{"d_model": 192, "head_dim": 96, "vocab_size": 8192, "norm_place": "pre", "attn_scale": 0.117, "init_std_o": 0.0621, "optimizer": "adam_variant", "beta1": 0.95, "lr_head": 0.00557, "warmup_steps": 488, "doc_mask": true, "z_loss": 0.0001, "train_tokens": 181700000, "steps": 8025}
Each number is 128 + 24 x the weight over the matrix's rms, rounded and kept within 0 to 255. Layers, rows and columns count from 0. Numbers have three digits each.

# up: layer 5 MLP up, 1536x192, rms 0.111, rows 272-340, columns 96-191
# down: layer 5 MLP down (transposed), 1536x192, rms 0.095, rows 272-340, columns 96-191
up272:126115134108104122097162128160093128142153167161153100132131133129140088162087116145124113160141165153139114140140140092165084140120122133117104151136129117116107147091099155118115111129123140112142120134127106114148143085091144109144140152104114071119144158155125110112099111117172127132
down272:090148150121086086132136129123101083157144096142108153136086138138101106149109120145071080141185127132129146106139112115134144148126075150160105137134119125109099120154150169143102120117102109153116135138095128121154144138149125159124127123098145147135120162132164135088142141094153125149
up273:129109146130131080122111131128137169071106161124176119149163102130150125149134119145142165152114094145120138130134107149117140132142099102134118140149131183105109109137151084126117120135106149126155128133129114098120069166111132096157151145150134119136148166176110067149159128138129096123
down273:186155147152108150141134099137126144141150113124131152124105116153144131120165134114081092146108150112102084101118156165128135124148136104138184108131111107125148111160158142110143114076122133107107099123145139119098143132118139142113156127072157128129123129157164136150122119125141155141
up274:124142112119165106131133128144115105082160168144120107157133168145128122141096156108125123149165137107114155135142181124081172127096122113118074130142122162108125150144112143118134152084135175128134136189092110138100135101143159168108125103124144098114127120154089136170195124126151141089
down274:154123104122099148138098142130135130132139155138116125102107104138104122151146091134136157133142157144078153182104115108120128139135145102108131139149130171112116105112075131137124099134143127105127109118128113135122116165130128133126126070114168175128146148120097103086099130130102126127
up275:134172110112143137125129099161121122140096154136189136136113111106087066115107120145076106133140138120104163163161154099106085116126116118131089113130092112177160134091158124136102113116113142140146121104159128146123134141080183122149147106129125116150116109150108072076110121135138126089
down275:145070142124113109072106144138125154148153125139110137155129157118166136168107099124126109145118081074122133115145137127108139086146113143139165095130188130125097110143107126121120109132151124121143119135116069129098135117147127132112149145152169136140114160122125161136177116130119117166
up276:144130147127136075096143138135124146095117128090188141114167111081150087133113137146151117104169164114118088173143119112147136084148138113100088179115135144119158142095129166165137168142148141113136137109174122103146134098145149137134155117140127110100132157115089140141151156112111118129
down276:128134137135167152053157133138139123122152100152131151117135121167127121156124133113080158112136137094073138146138166171147128108132124119119154185136120130126140147064157090136115125167123110114114170130113182109118099132156120111143125140109117130100161139157156150159165096095147081115
up277:159159157115108110083135096102078145124091123104170104138128135146104131132139107133096112120164163140130143163102120127142097119125105148130079153150154134109131132124114105124111100090096108121101136158147158096147147119109138177131156058116100123133135153160115066089115132110152162131
down277:148130135128042125099118089164136084115086162134103122084095118097142110119095158143135129138118126085172136127123112170088144109143115127139146123092094132086156098151131104150134126143126100123125085166126121159102180131145108159095120157127121084178178107086159131144129096153161085112
up278:116153123116115137158120169118115139097150176130121164132092110065122113112159140123163133110155142161116158137110109082155151126094132118103126136108147148129184144119108112107121118121136101142156157138165087171119098123139129115162131150139123114132101138114100106148149131143095127077
down278:152111124140106129122132089167126140094121128128111105104114105125124107134125128101168143168137136145145189098125167056128102149160124119115102121156136120164115074150122185177159149101162129101170152122134157153095143127145142116148090157123125123122155146125122164099125139122061135125
up279:140162131128123118148149103106142131146107107084165135166117107119116112110101141165108096120158065137083130156099130130159111120147127138078140129132080160144124110122136092089125102126097140132153129114114113133110144143111139167103127140070105060074080126136107121153147135099151135131
down279:141127115095150145118100166147107119129110150122154131076120131163129126136109132053142157173127115137142135097125107131163148107083167126115185140143126145082151154145124108117154151153155130122046107114127119098143117118118146142128172110129155136127132124136125109145134115147114122089
up280:137152091136130135172131098140140134137131082122131153150124154109153109170110099128061179133133140146094107132097152071165094153122150110140082115141072133158111124176108159167080133127116154123120113159099122121110083113160082118122150137108160126144085117185080091141123114148110141145
down280:121115175144144142112126156097099159117170111122159116120132104108124144134140138127127118123196146088152152146118158166114120161113120119118147101093106132095096132142120126121129110132132101132125182153152119142156109118120137139126141115155085152180125158124099125140149162130135087153
up281:113134124110139114175135123097108117141164151127170139107116138104178114102143119149157114159098100155098127124119142078134120143093094144092105170169119133150076084138139143140120128096120166147111113086127143127154096121116184124148128120096137143081107087195148151095162131113150170140
down281:120157114115112141125122133109110111158176129123149135170121120105098137092129149153150114125134139101172107139110100124134149124104123130140188157126131157089123181093110191133133183114147112147148131198143156104098100113141073079121113117116158099157134147158126149117152154117151152091
up282:125125105107138147133135119095126121158166111125161129131118142132132130103166098143134136141109113185071129145116164106165118127114149119111156150159169113146126122134084097120136113084162159114115140144146127068132089167095178086135130152097112176102089112120164137105126166136156122128
down282:153125108182136149096139178120139093138129102152161118115124167099129199121136128087144138136170157115111162134168130122131168144104117124141128104163137114134097167116143103114128166103087128136125100131113119117117120118134141116095107124122121126129128145104125115146107119099115146115
up283:090147100132180122121105140087095058139164124116136125136044152152118143122150143142081190189136118147119126189142143110132148157153124194178113148098140179129184103173112103160108133116090101151115109147139079128134135152127132143137123113114120149120152128135124137139165129121120077112
down283:163138135140136152104147096110114175158115126065152136136132142143104174156101155099106090119122105074121091141172137104131107168112148097154123115096106176120142089143109125122125093090135129132109112142090133125153139106144130125125129121155088099166159133137141133100085112129127148169
up284:118118100149122133085155093171144125099143085138145135139111149155123125117130138166108128105124136117114160127094127146117095111110135110131086132129121169187089085093148127167136119130099147153093140089113138124159113129184124127105130127088119132121161119114155129163085164124102089108
down284:129122100120143107107142161144134101099151130124134160154110184105135124107150163113116150117130172112117121085125175167162143155076114103184130159143108136122114138083144125106170112158119164102168137109099108117150124087117115123122128127049123146144140186138140133146137127130147146105
up285:134120125134110115091121123157089113130127104144157148173135138113144134153101108127139094125123122109132161104100134111128082142138124126124106110132137144115098147130105120164126133167112140116127132125134105090116139105141122123127144136175131102146136141122130143171106124107114136119
down285:118141104106112119144126118117113133150117134076086129114143110126084133128134102164135110115137148103146106128123106152140112120129145120119134145123128117108116084108158131147116124120156111115121101090146100101119152164129174159114165127153093115122151084162143095089118129107165084151
up286:102108152128155115081113131115111115117106091128127155072128125153118107131136093167112145153096091133127110131138107109102130098162139111092123152105137146168133143168081126147108163185164105099142126154114134130091135106167140174141162128157145134126150096126129155123171183153161159141
down286:102110103118150145143088132143118093176095113184172112174108121129125151145119105113100119113162143135121128130164099161117113100137121106119164125149082104120051128121113163076144130140115149162118160101101140126176116098136110093090117124123149133129111094086143156122098146159086129154
up287:149117107134111124065136131160109108095124122100115124104119162107100166135083125108122134130085125140149168138143184136113143118122166126093134089129111143115141108131123130110123159102162144150127138108141104143103129132114111142167128118113133106128112145149128132151202130170127130110
down287:115131076135112069166132126128134115158132142113107144155124115103097116124080109139128112134063145128090140174092113084113113145123139146127124132106101158126104096122154129117117128105130128101166114128094123129152160113144135136116129136132156138120104122147079091095144107167106106136
up288:108157101129102113119127131153163161143121127131127140127155096160133084099161102150104148156102125137139143144157122144114098140116114143118090125113148096157174117109141107176141149133108104161098110161081141166148086132121123163171142145140106113140144086169135073134124122121155127127
down288:113161132157078123107132133133156127136111159125138100155179108152133133130163103109100148152082112149114074089148121147142127117094142125154105105117135090148142113151137087157128137130109135123138145183129170135129139116111111134091103111121075101129178113136112119110148135123120148141
up289:114126143099158138112162143142116159099098115146109114104111137112138113124114140183086120121119118118137164116090125140108109134131107125102115150174144134163121130095136098160124120168116139124139142144154100152127113107110107122145132150119155108116133172176121164103147102116116153121
down289:117109130122144147152112104148127145142127103123162125132080123108116151158212145108127145156132107104137122120111122151108130126140123116090131138110135098133149124132202151135148122107146137142135096100122143115136096148133119122091166157143121117149158123116126139109121126123150132141
up290:108127104108137121085127169120132118113118164123130122138105135093110141135100095137161093123142155134134130154106134127132145106114157123137143161133129105100160140126128086129097131112114125148132162130095103099123134106146119132108135137127119160092134130129159153119090133129149159137
down290:121148153124097148143123180129124119113104122158125138134110097124119122105165154160144147164142082152146130133105146138162104114105118130116129100124150140103090122097120154139167133151132149121155148171125148138170106128102127116113094180103123104149143098130130112151103154131100120113
up291:100125166113199140116133097151114115085094108139114144114094146103115124159131085121093141157141118129132101150106138141097131107096117134162092145175154094098138145122099140110121151147137144143103143099155110138146157119179121098131176145145132108076113085146116123147143111126147156142
down291:153125165106127163127117184143151085117146146136144079113127105115117134160118143177168137142126135134111116139126110144122111124115122126163173125107109126136143144139155135164147156102130113133147095152139105085154165166161129100131120129095148155102071136148149104141087077115124167166
up292:125134149117182134127115130098073053162127120141127141082082171153171121174154128141119148181157132151137127125137132105113159126139078136105178158132125127106158164176101156122098130145111143119118148160065102139142169090113116146149121103138133121127175136174126110109172131109094156092
down292:121130159098151145109086107091091113121117121160108124089126158123124173161159170149117156148126126122124117093140102112096128165107113164158211128157113132115129105162122155160104135150159140171118072157115139111155139093115158140168145132109123126117151130154116118127122138130104114137
up293:130114116083138137108128079109110140096076132148126120118133144112143121189058109126079143125151095173148094176128171153168122147079140081138118167121120114135118111103150125115148103179070174116128188132142117143166088112099142183119212118148086130122096145149170110112095180105120161088
down293:147101130092129097163127122150135126064130112115035106097077123118126159150162158139089151099143153150156130129145149165123082151098162168155133123080168158148167081121179130125164100162123128112106122120113119102120091129161162180098112151184084151117115110125108141083119119125137120097
up294:105138132145163088096178132125114100151106136128129170139085147122149124103149142150071093166149104140103133153170132123100137110097102111152118142133103134146140117134152131131143110136120196153144150136163080106136081135133151130171144104111129132133176136141110128139139172149117115107
down294:108134120130096177108141160121147106117137119177110105150138124114133168132138133169124131140135173114117099140125111136102130146138123103132124109154093156135082104125124170136128144091147141129125120141160100173149102099132093119136102138079134158090113145114134158102143149122131120105
up295:116142128103098140113137103159165104105164167097137130134138153127138113152095124179133130090105064143124197096138131085090177133135142165153107125119147108137086128125111072130121127164149114104149154114156113106152144104147153113121131134165127060055145128178154085126088136132110081096
down295:193120152063161144155133160096192193116141150149187109121110156076116122137117115095156127098129086116115152161140130099165130097130224130159153157181128145126122134131176160067161158134131173175109169192138119151166122127096149116088133129104088189138089106115137118158120124149169104170
up296:139151151138178138137138112113147106109116148128168120106115124156146112105134112181130114129118133155122135107136117166140088150115082150130086134152131113143184171128126084152088139098099109094145147159161133141131129128131136130143182141120099120163162095163143129157111124126132155103
down296:142132126181138138128109175120133130106131109114124132124111105115156088097114095156173147143114141097146115118129109137141104127143118129122140145141128120188152119163132182154145116104174123097139132150140137110120104118151123133140123157187092138129130196128099163128113123124142156104
up297:150165138048159104082162101074169094171125099134111129100135120115129103114125106115108109113113121139105171168157127103112138113169148146143166098127122140135155066045108101143113104097108191100157114141118115112162138143159142099119160115103138155081087150090134128113128126072157111082
down297:137162189140139109127125104119107124146147092102170128171139121092135102120121111126151076149135131111190133177112133141142130140082109119106182082143178134147117119149155166148115118088126137108133144155137088123114124108138148111107151129111153148175150151128135157108139104115199113172
up298:064122133137108110147127106171134117117138120132116140173108128143135108108165157112119087137117142153074175166148103141130153142131167153149155107170174133148165131128159113146108088180112123093164121153146147170137093103081134171133088126140152113116158163140119120131126157152147043111
down298:112116155153118136090141123140069132137146091108134136164133109140132074118126085111092104147154138129151126141083185111131092136114099105117140109134152133166126104121190109125111129128147147105152171055095152113102129113103133139134154112097124141174124134151118116115096127128160134158
up299:116085144107138141118133089128106091147144152127164162129159114171097115130149105157118160174106096124130086118121150123131118112147068090132092185105123140100115119128119103122109134121101138109141151157163110125148102127107138159117141121125136128092127102176125106099115142150155180126
down299:113132152122138152124134092126178147134104137121071143086102159090122169113167131134068114116128084101134138106165113108171160130187124122101135134129153120176130132107216121131166115134117138118127106083108138116107091139145116115111165136121074136173115135174151084186095126140140132138
up300:099108128094158130105135090118108083125158095149123122136061130136062083099119145117114157108100178137113138145142188166132179158064123116111081155110148173172122090129146135128070108119159121127149110181091113166171124130101146144156086156078132124103119142195108122070153121132078099114
down300:121138122135148106140112078141095149131114123102122125147118169109139136103130130120151125131135119109095145123180116207112154160125120092129128157131153130135134134122082103161114109114157134082121129142123078152135142111132172172104148177130181107122186181138144096077131154107145157160
up301:120099104078136134140159093142128113167129082116131182145128129138172141124075109098115125175168144132136091117149141103143113071148124089118167152124142128132122161138152124101100127156107165157136174128087102112160162116108113155129201122137127065143148119142131154120127148117140162133
down301:132156098157108118142149112122134115122143094160093106187112125111128128161120063126160166122143116104138094145127144094166146165214111129131086128123130133130114131109168132164122156130090160121147106196130119176163164139124095126116115083141160129151157163172125121083141130129157124146
up302:108106121132145128113146113127150141162108110085140135156140146111136140138119082127147093109114150157157124168142146152155113128106102132100145111079150143157128108156125137154127144147124128138139144120105112116136164122111147078139140134186082164147173113110150137151108119108147119124
down302:165107165118112133139122154144131111150152067141092151150127112110116150123182099099165107144088148106130179141105058138138175114150125105149165123157154144152129148126166160164147133110136139152129149116126160117144111111138154128151159110146156127138192126113159133132094111150142110109
up303:158103148107143104109135121122155094150132151121127157133084095130104098124149140121138122117150149139143075177160112099093149123142104136140116170113126127161115071116164115147075091133129101118140166160126138142144120132092141116178142149096120145090123127141140130126139174140128075105
down303:155115135124150120093149157112088120068130173096162151139079103097088138156182120099141126141118159119155106131101127137171131097123141115094161154153135134185109110122150101133118112165159109103153079130144113165139132151130151144104079122120107143112172109138156098149150107119155120179
up304:118129105061168126099161109122098157129109143132146141124064080105068155146123104154135123135145123142155147142115136154085133115110112138166153116134147115134152182149122102111091109120144114137163134163145130139091130139140121130175139103166136128139109117168141132135104132111152118106
down304:129142115133105091159134151139124133128141136120137131153138122126139115085138119113117089113133144136104113144102128101154129146173167120154186154116112121129137121116122115125110149132131133097136131126102109128073135079127111093124152095106121128134133120132106146121094107096170115140
up305:116160128096111150081136108130089124149103136132119130088093150145124119145137115115122143143128110155154165109092165105118149109144135162121135101110131148116161133115162125125119141123106137124100110140133088117186127178117143135111139066098130121127146148118134091106144138086133127072
down305:150138128121110093121114106122117133138124110115108146093131120154182117142125137154069061155134135103139115123113114130108117109133139169150155140092121151133084110158138101127126144090129147133093159139118129109120125121151150170147115128118118141113141107111142111088094091087122108142
up306:151102086122176129084123152147087134151125198095136167155141167139132124163124113132111106169115149134130119178122120140125120101117111120116096123104079160097113108132122134102113126144123159110118163138149119106142145114103148152131100120124135138120094102109118157111097148101135106159
down306:126140145104119110133159174110152145123141090111153097126146128099130065137136069102143111118127118136120132111150101153126138136136131159096113066123156127138108114112103162143156140095104134139123105142106111130084135146143096135121124129128106122131191091174146133113132140108148139142
up307:142115138127120141129140085099150156076178167089134133143147119134169105162107092106169170127164101163116156179108136099104155154116099133106144125125129141206125149112079171124081090111102122149173091090163152149135061174151137091155146143127086142121120149105104069178167192119144135117
down307:168117105184117135109123133121114118078121152122111106144157110144158162156144149114126143145116188117142123140110138152140124130105157148138093070130140180160099134152127068116133099104141086132145095166164148148134152141148093123106076090171124114186186126108156118141129082126161161102
up308:124124062131133118096152127102108112148131141100145122174093175089120103077111055154115102103182152114134107152158133091129113095166134155100100163103067114126144144072151118104127107127161162135151154108136132110149124120130153176144136145092144057102128128152077112139138142096120082065
down308:148148107080107110052120121115058109063154145153157155156112110155069156169131128173064091177141112157146090094112161173124124113102147094045154143158131153107135132109102102148149133126098119123135150054121110092186145118130074091145097138090172152108126117128162080084118160099140101118
up309:114137148095094132112145162109142151121103102142100131100125136153166133155082125183119124120153154126110083114105156131122124115096151095108099093136141156156065126131096102159146091116149114122123128088109105119139144167129113136140110185155095127097111156141151124109161141120124124086
down309:091105097143136187124096166143089112129140143109149131189134147074112137107145145083134129137137132077151131149124117115106176136138109177134137187095140120083157140102121147118187161148103134149129166135177131131118120138127133091105116105138163115119138120126135158159103114160108118100
up310:079153159119107103057183113137151143089111120139135182098156145118096113086135114201168105088086115122136103165121108146114148140172105134184140136113138124123146121118171141104114138145135112128161108165185124180139131129130131154175104111143129083105139144099127144169144118139125116065
down310:121156134103095152084142102149155173159153088118175121114133111120160161105121109127148133111086106107143139131122132107132128086140114128159136158142130099171128113131162166077144144092130135115134132148159128132136129198109087151136111105131134053140131140119148117180098105073117171109
up311:101123116134158115136138111156159143139147138177120112155155109126167117121130084143086136161121094124122110143108123134097087129139121111115105116151155142135107056138122106128134153111145151101165149103105132124098146168103105098150137092130142100113108131175115129148129122095175124145
down311:111155114107113154157094120128132109138109134142119143123139091202099116132135109113116154123133127119112095128154119125123143124138137127135065116147181113169166122113148131175067161110146149118150166124108146127118163116084137123160104143139169078116132107131151123140107144132138117181
up312:092135154125127109098147127151127107134143160111120150122079168088165109137150123163155127116117134128134152114168153138064119136169123106177135108145129148131162150134190107109109106120120128096124131112150105120139123092120142153140145077108142091095151104144112069143119133120107095090
down312:151129161086144134098124146088116147084135119140085129113123142197095114132110116104123107141111116113119120141078172166129113145117188139088156153124139158114178159144110076137150118141157126077139104112096117141137180114093118104098164182110122083147167087135119142139109144155160151095
up313:095127081118115104121128131140134155181139146116116147121131135130112138128091116140075123141092140126112136125138185145138106112143176150125112113151070090185153105097159114136112125108127163155143112119117144137128116091163099103157138089140137170134115074156134133168109150132148120130
down313:130104150127138116121140186130118110136113132164106132148123126103111170167132104161085087168142149069153146142129097109128108147144181159133135051154109160131143099121161135147142116115117146170117123124125157113120148138136096136116103149145100164104147125114118139127097090121177170131
up314:137106141125121128124190133106106123166118156133133133124140153168146092119093122163158105151144146182136140116118133095154121110107120181097149187175114120130100107116127127124105071115100158110117106097101107099113109157116108119112151155101135129146140116101135130103126111099112121131
down314:125096163134115124163168119109105165139170121147182176128089150145130121117085129142133119135146101132164135105128102122150129094118090147110145141129141120082066104163089149146116145138149113109102171123112129113151131128135137146116106149108157121114146124130129126083114142113138131096
up315:127156128127207102089134133151134133106177139166108136101145156112156121114138152109074156124100111137119120108112139122128100101148118140160135162132128122129178111148094119116132108133155112146112121136100156091083085125123096127125177121128139110132165031191125138189090081134099087155
down315:124144171121104101106119189118124135051125147118135113148110118151165164091171120096131146151077125092126126079119135137147116149109143122136092141171137129101189130148123149129141165097085136117125130114121124068139178137133116065107097109087144121142102148185114085141120136156136145107
up316:111101165111120101135131149107135088149116100105116130119120150090124130142111130152134147128169136147149148124154139148091130111140154086137106118117122152128113076149149100089119116162088121137119135098105164182169173129070118149128141137156152118062119168178127123100141122147086136094
down316:152081123125123118158174116190138090124111134100091098147143097141085127135109131139123145127140190129116178122104141095139086134088138142151147116087114099174113141093172129157095128113140114125169127160108152090118095147134114133139143103071114153136119125106111102141113086163140149172
up317:070169104117118111125119087164126142082151200109182140128108087138146099138109132156149160121160131168139145116084148116141108106134135118129128098146154140147107163143123088156122143098114125102164125097142106181151068139154200147133162144164074134148132124106139095163134155121128139101
down317:141157150120107077180099095137114141110124133133103093106103152128210137148113155100117147152111084134124116103143112133101141151128131132159165116188119137106133102127133128109127108077129174085140088138116092148145130114133131154082121075101112138143142134153138104108187090150104111160
up318:113143144097130129154131183110127152105135140150160090095160098161150121104132099137126148155138117133114124152137125179103106148139130139122144120130152104137126131134107114133152117175118119150156151135102112127116148093109108129148132135122145120132146114123106112155139121142134159121
down318:105123131111129152167149134134146158110101099135146116156138116108145134139140087132137166110081146139159101140144117140130138126113152129148130133141116121115119112187101121134162151162120146105112142115112133103131112131101145175091109142125141110119125093093155119115106138116128102154
up319:114128164132157131100177126132107152133102160151129111114099102128133082170171112135130117103178157148117149132100155101139186126131141153124056110135128097098164087152131142131108126116175155179087148120158132107178127167110154136104127147114123136129148100109132127060101126142127122106
down319:118104141099103109120129089079108153140141118102140082112107122150131143184148118158122104149173121143074116128114139182100107147131151138109151137142125156088160135127111169149134179134134131167136145151139133115124126126134160166128124128145093116139135165127120135157125104101097141098
up320:089163123124139148134134132107165121163110122159093152123121202072116064153122072145091176182123118163121131134135165080132098137123176145082095129108125119137156162101099150186110099108114099154197106096133116151127092102089114150144124126114121139110127135133123118124152127122166154119
down320:121133136137080121122179070183113107168156075130130122116144099104159154164154096108096173116095058143145165149126161067151127133148096128148154130162091122180161128112146159131127133119084178101116119139110128152118129125144123107148115079104109098149125134131101121115168092139113129137
up321:113185106139091144125110104125143135102161112102144104133139071103133111154087115136079115116100099165131122127107137105128119082101110108112111091130109095147131117121090156131126149103115140104145138130088125124085158098135123133117120142130089097128148124184158146172123111102116113105
down321:139133163113089110153135156093148144128116109100120142113130144128205112136096109136135111115100112139119163115142077111113140112111173156119102091141118110089160165152139141128138105118134126158106116119134144159147126133165139174138145139168095123118169166093148120131158113111166160096
up322:113109149110136117125138155141136149131095174158128166148127156153162103115116110172144147113145148145072155134097158141116101143091112094134095141110170138113130114119111116108099101069142112123109132127090083138113123125152109103143137115142115099133114110150126102185150117118134163127
down322:168086151131106162132157108123109141122105138151151109122141099132122141179169136126128144081166157122131102109134112165118139092126124159137130148108164114115133116100079155109144139101129133139119154183131105096153117100146125103154175135115142104167135135119137174117091108126126139167
up323:101133106080122112142143098060072143135128095097165134124139111128134147096130091146106094101112153127100113149120125116141100078165106128102104112100112166150121118149127161161139147115152121138123128121096085150141106182112162106131119121132124137130129136127107124094157132117126110123
down323:106158155118152182109151126140154121138077099147127093086149170170143161105089128162111139098129089105123122102152124112104146107149073114098153159101129117159153111160117163119129122155122104141068082173109146118116154149113130148157120135183102113144160092155127166114136099143137156179
up324:103156131130153136139119078123126107170159102132113114111103133151128131094174153139120132144166110140090147118166138136126146136113127156142134116155126089110159140132096139093143123103133132154144169168105118075111079093132123133120160143166119137126089111115118148131139123140152158093
down324:133142142144136122128137119109124135124118087138095158135084109118142129101152082147123157139147148140117090106144133095141137107133130102117109139130131140163094104150137128145146119111148130113126135098125108144125148158131108170122082112119141114145143136135140078105117125150119134127
up325:112132104133130104123150105123135130108115105113133134134116120142116125119119134166124117128121116146141132142131147124141133135127121128114144131124122154139117143136141138130115123120120149135135148129151113132133112132131128110129133103125120128106126130137127123136139165118109115108
down325:120130150145126149131134133140132128133123118139136131119142131126129159123131137122137123133127114123128148136137110134126135134123142143159136115130123124125128129124134109111132130132126123132126117121123126141135129139130126132134126139129122117127128128110126132126133137128124128138
up326:132159157080118106124158068095088144111150122132144113119112112079109116098123111146148129141112129164123153164137134150153155131106140146152105137120149144140140150120070120124146122114120112150132093130156133153164127150151151101179121096092130130129137146142114148150129125136120112125
down326:105152176172110152106100129107160081134125152129120098098139089111139147143107144109079143109077155148148152125144148159131107139140135133134116119104129162135170144153111118104133156164123087140100107142117193183137127150151115160092102149174100173113155121101177145130084123137163098143
up327:105117126120143106109144113093121129141126112117121124137113145155110126110116106169133114137128141149132123128107151133116125101139132150130143122099137146147134116145114130152107105147129142113151148135108105129116104139134131146158128100145105106109134121119123116140131124097129130126
down327:157105141147094126104132141120110112144148152121122122113126147111134129143144134143135147161169123142147142110118122129117115145127125127129146117109146141147145125118133152152142135115137129127117109145150110103106122139113125118121118125112127132130155136140105129130124132152098115129
up328:115101109058108056131156113130113125187125127099121108138109160132106111094161098149112121133131123126105101130141130131176120123101132127133151158123145117133124111156119109152118135132138173121161163150098104106158148102068117155119134137108138125143098121151133131129104138131121133105
down328:133111107140100106114146103166113136122122127138102090120116120099152122138178109156172142126107118124141159109130055200125099178120180144125179097103166121091120112152159128096152137173141144102110113127168180100135097147106115135110117174151129082136145113105137126110131113111151115118
up329:134139122099152123160157103137122131128130166084132111153121112091130159151113078140079117142176163130128146092102162147140075130151162154100143132166119148162075124103127126178106126106091211145134125157098135151103108120171195077135130114126133141113164059125130131185131153103112097126
down329:143128124134116127152092157139122110148093127153134116149158074072118124110171112123166131138120138086139150114093135109144097118115103154116131084150130149100122090142162151084169148126133153125122123094172143128166143121130109176126147117157168204172130142161093144099116103158177104100
up330:143107152081150134122155129130121089078150089140193098097109152109137103105167151150147124094143158139149101166099147126118125114087140158137110113175162105135094129165094119109132114120133118109114167101134143089133090157145132135111183132134085143138134138136127096128083124104105150129
down330:113142142148138121150135154171098137090138122139126127119087141107138128120128133117126139123110104152119135122137151143135175106145151163138132172157085082137115116132129071129137117141084093150100122127099130135106135101135129139114114149128121093106131148169163113136148136141107164120
up331:166134140094119107143143157155114146148144150116175140110104101114145109069133150150160101132160134148102165184133109153123124119123107099148120120118134120125133119107142134111126102144104123124170151157132078175143069096076125123153140121146163079111113111130071115116123125133143137079
down331:124175098132116057115134095144078084145161083168130158132108124119118132103128092138139059147202106130082151152120109106131113152120084128161151140143142135106125141128155155141162114152111128150108110164096116118165113150123140136094158085098093146123160108100098167061105119117099144107
up332:139135098147128109146143115168125109134081105118123147156137114124147106154148145145112132150086151138131110116094140130140093125143127130095156110124114121124123121133118133155117153150122115100129130122131124118151123133114152156117115137120073139105128157115104115121102135094119101113
down332:173139149157100146137137120138154113123124124115139109156148134125129127142165148125160172117109150096118156112143159131152132110161126108102131133147158150152141121124155118116115129119129112112130117147109172097153124114141123110095126108157079140153160123139126139160152156126141116158
up333:146166128098162097127133132112149147121196094112090152130104169156141110174118121146098189142127089162112077166128161175157067140179062137114167091069139139123083132134068106106107159148169168079149128137147122126166070095121164137148114140147109110111129111103111115122137108058122137090
down333:139076146067083092158171120129139167102141091105067093105133167153114147090114159142143103093157123156134147129142113164145131132153120134112178097104147117094115115167097155153160126109140167074148149127141134145144155124077157141161136104165107118102112152144136115107182110056095124149
up334:125122150100138138121122105130154124176120150114159110116124141118127126134108118147109171145187117113108158121114143088160087153139153135123102118070160126190110112176119138166096079157139137139130158158102060161120120113112126130142145133182151161095089139127122139134108134145110146155
down334:112113140122122121137149134110084154091155115129186128160126120147127153130150119102148123111120136175173078142113153194156100117117124098130153097092094132110134090120123149151103153088096125169163135140132178162131107146126127150135171117129125111141128140149144143127146122117135093165
up335:162114130106113116169160116161101122145139139132119157140116144091146143101136111117146100129090110120131132138150127041141144112123110115086122175141149131135108110120138128097116145169100200119119176142125120147125131100130153131094131110138128153130087069155109113131094164129120122138
down335:138135086101105164142108165149176169162154132126128126153160158184135135134145098122088122145093107112068117107172126132095134176158167137135113183137131169191105103130128074102137150142133193094149130178151168120111115119084129152141143133090102113139095153137106124155102114135133127113
up336:172110157124128115097151117123117108134043093104114103110134110113109131125151127119190103117147105154139071153091114148155152156070180170134128110097107155115119143145109144123067100086138149124130150111200106110112091146136146160159144134171151109115160124132108137103129129061125136159
down336:151122169148128133105175079113082144078134106166066100106134156144073148121142155081089122136153137162119072097095116130129183142093142163117070155154100110150110102136121129082134167158095118095099211159106127094112162135116119105119096131166126062075137120150111132140110091140115134144
up337:132104125113141080122184115054155125124115134132161150102098120149104096081097130143113175143121096163085117156136123103142148096104097112159117133102134153166188094129129124141086074107111134086159171134104154096150156096126125136127121097106114115128107099160115120092102125142120173112
down337:098132140129111121157134084148104142143137100116093123168130156122142150122130133144117136135115157114129141117158115109118132096115135133145131094116135135122130122121123166159138155124128089156115123099125120103126128114133164138155167117154132137188121158139116079132149142127121117154
up338:087095159123177125120128163154124125163129148122134141124117185167116085128136119159119112120162104153112107132066129145138133154133150140124124146119143100103099132149099106137112099159111101134119117133127093168109143116125140124116126144154142097113146113087132106131137123059132100133
down338:140125141104099117137124177134140174121104131093155132134110174094145125110167130121123130062129103087161087106138143147151080154143143151100164156124164122119109088124138127107145121143148094104123126118153102126134125138161141134127126164158146095150165147129151085069171113140131130134
up339:070190148128132125136175145089085091093117088160121109130126140162158122137112126119126130102155184167138107143074178109128112115176038095178084098137134121102162150156124121168122101155099189103154178139128099169165122171173083150117220113114108155092122135159116126083107120089159173085
down339:108104107073106113149132137125129091125154107105088079084198088132185134167065136030125163138121122184163130122102145107154104138080120126094104146120129124105127117146113182137160145158155163134078110124130150127134098081169150077117093122165122126084147143134162144140135083138126161147
up340:135114153116143121112134158142142085122145146155119150127068097156135116121136111159101109118103106151149082158152114118115129104136141116138163139147116136149129110103122119153076160161114116092140144180111125130149115112100117088152128145115136151112109095138120183194117179123132119136
down340:125104127145118158090134164105106101112169155107133104125105077112083124144160123135159143136106139114173118113113120117134171075144146123127114148134131126181122110132135131135125152124210117132151087151108144157124122153115148136113098133105150172143134119091131128132114107121139158140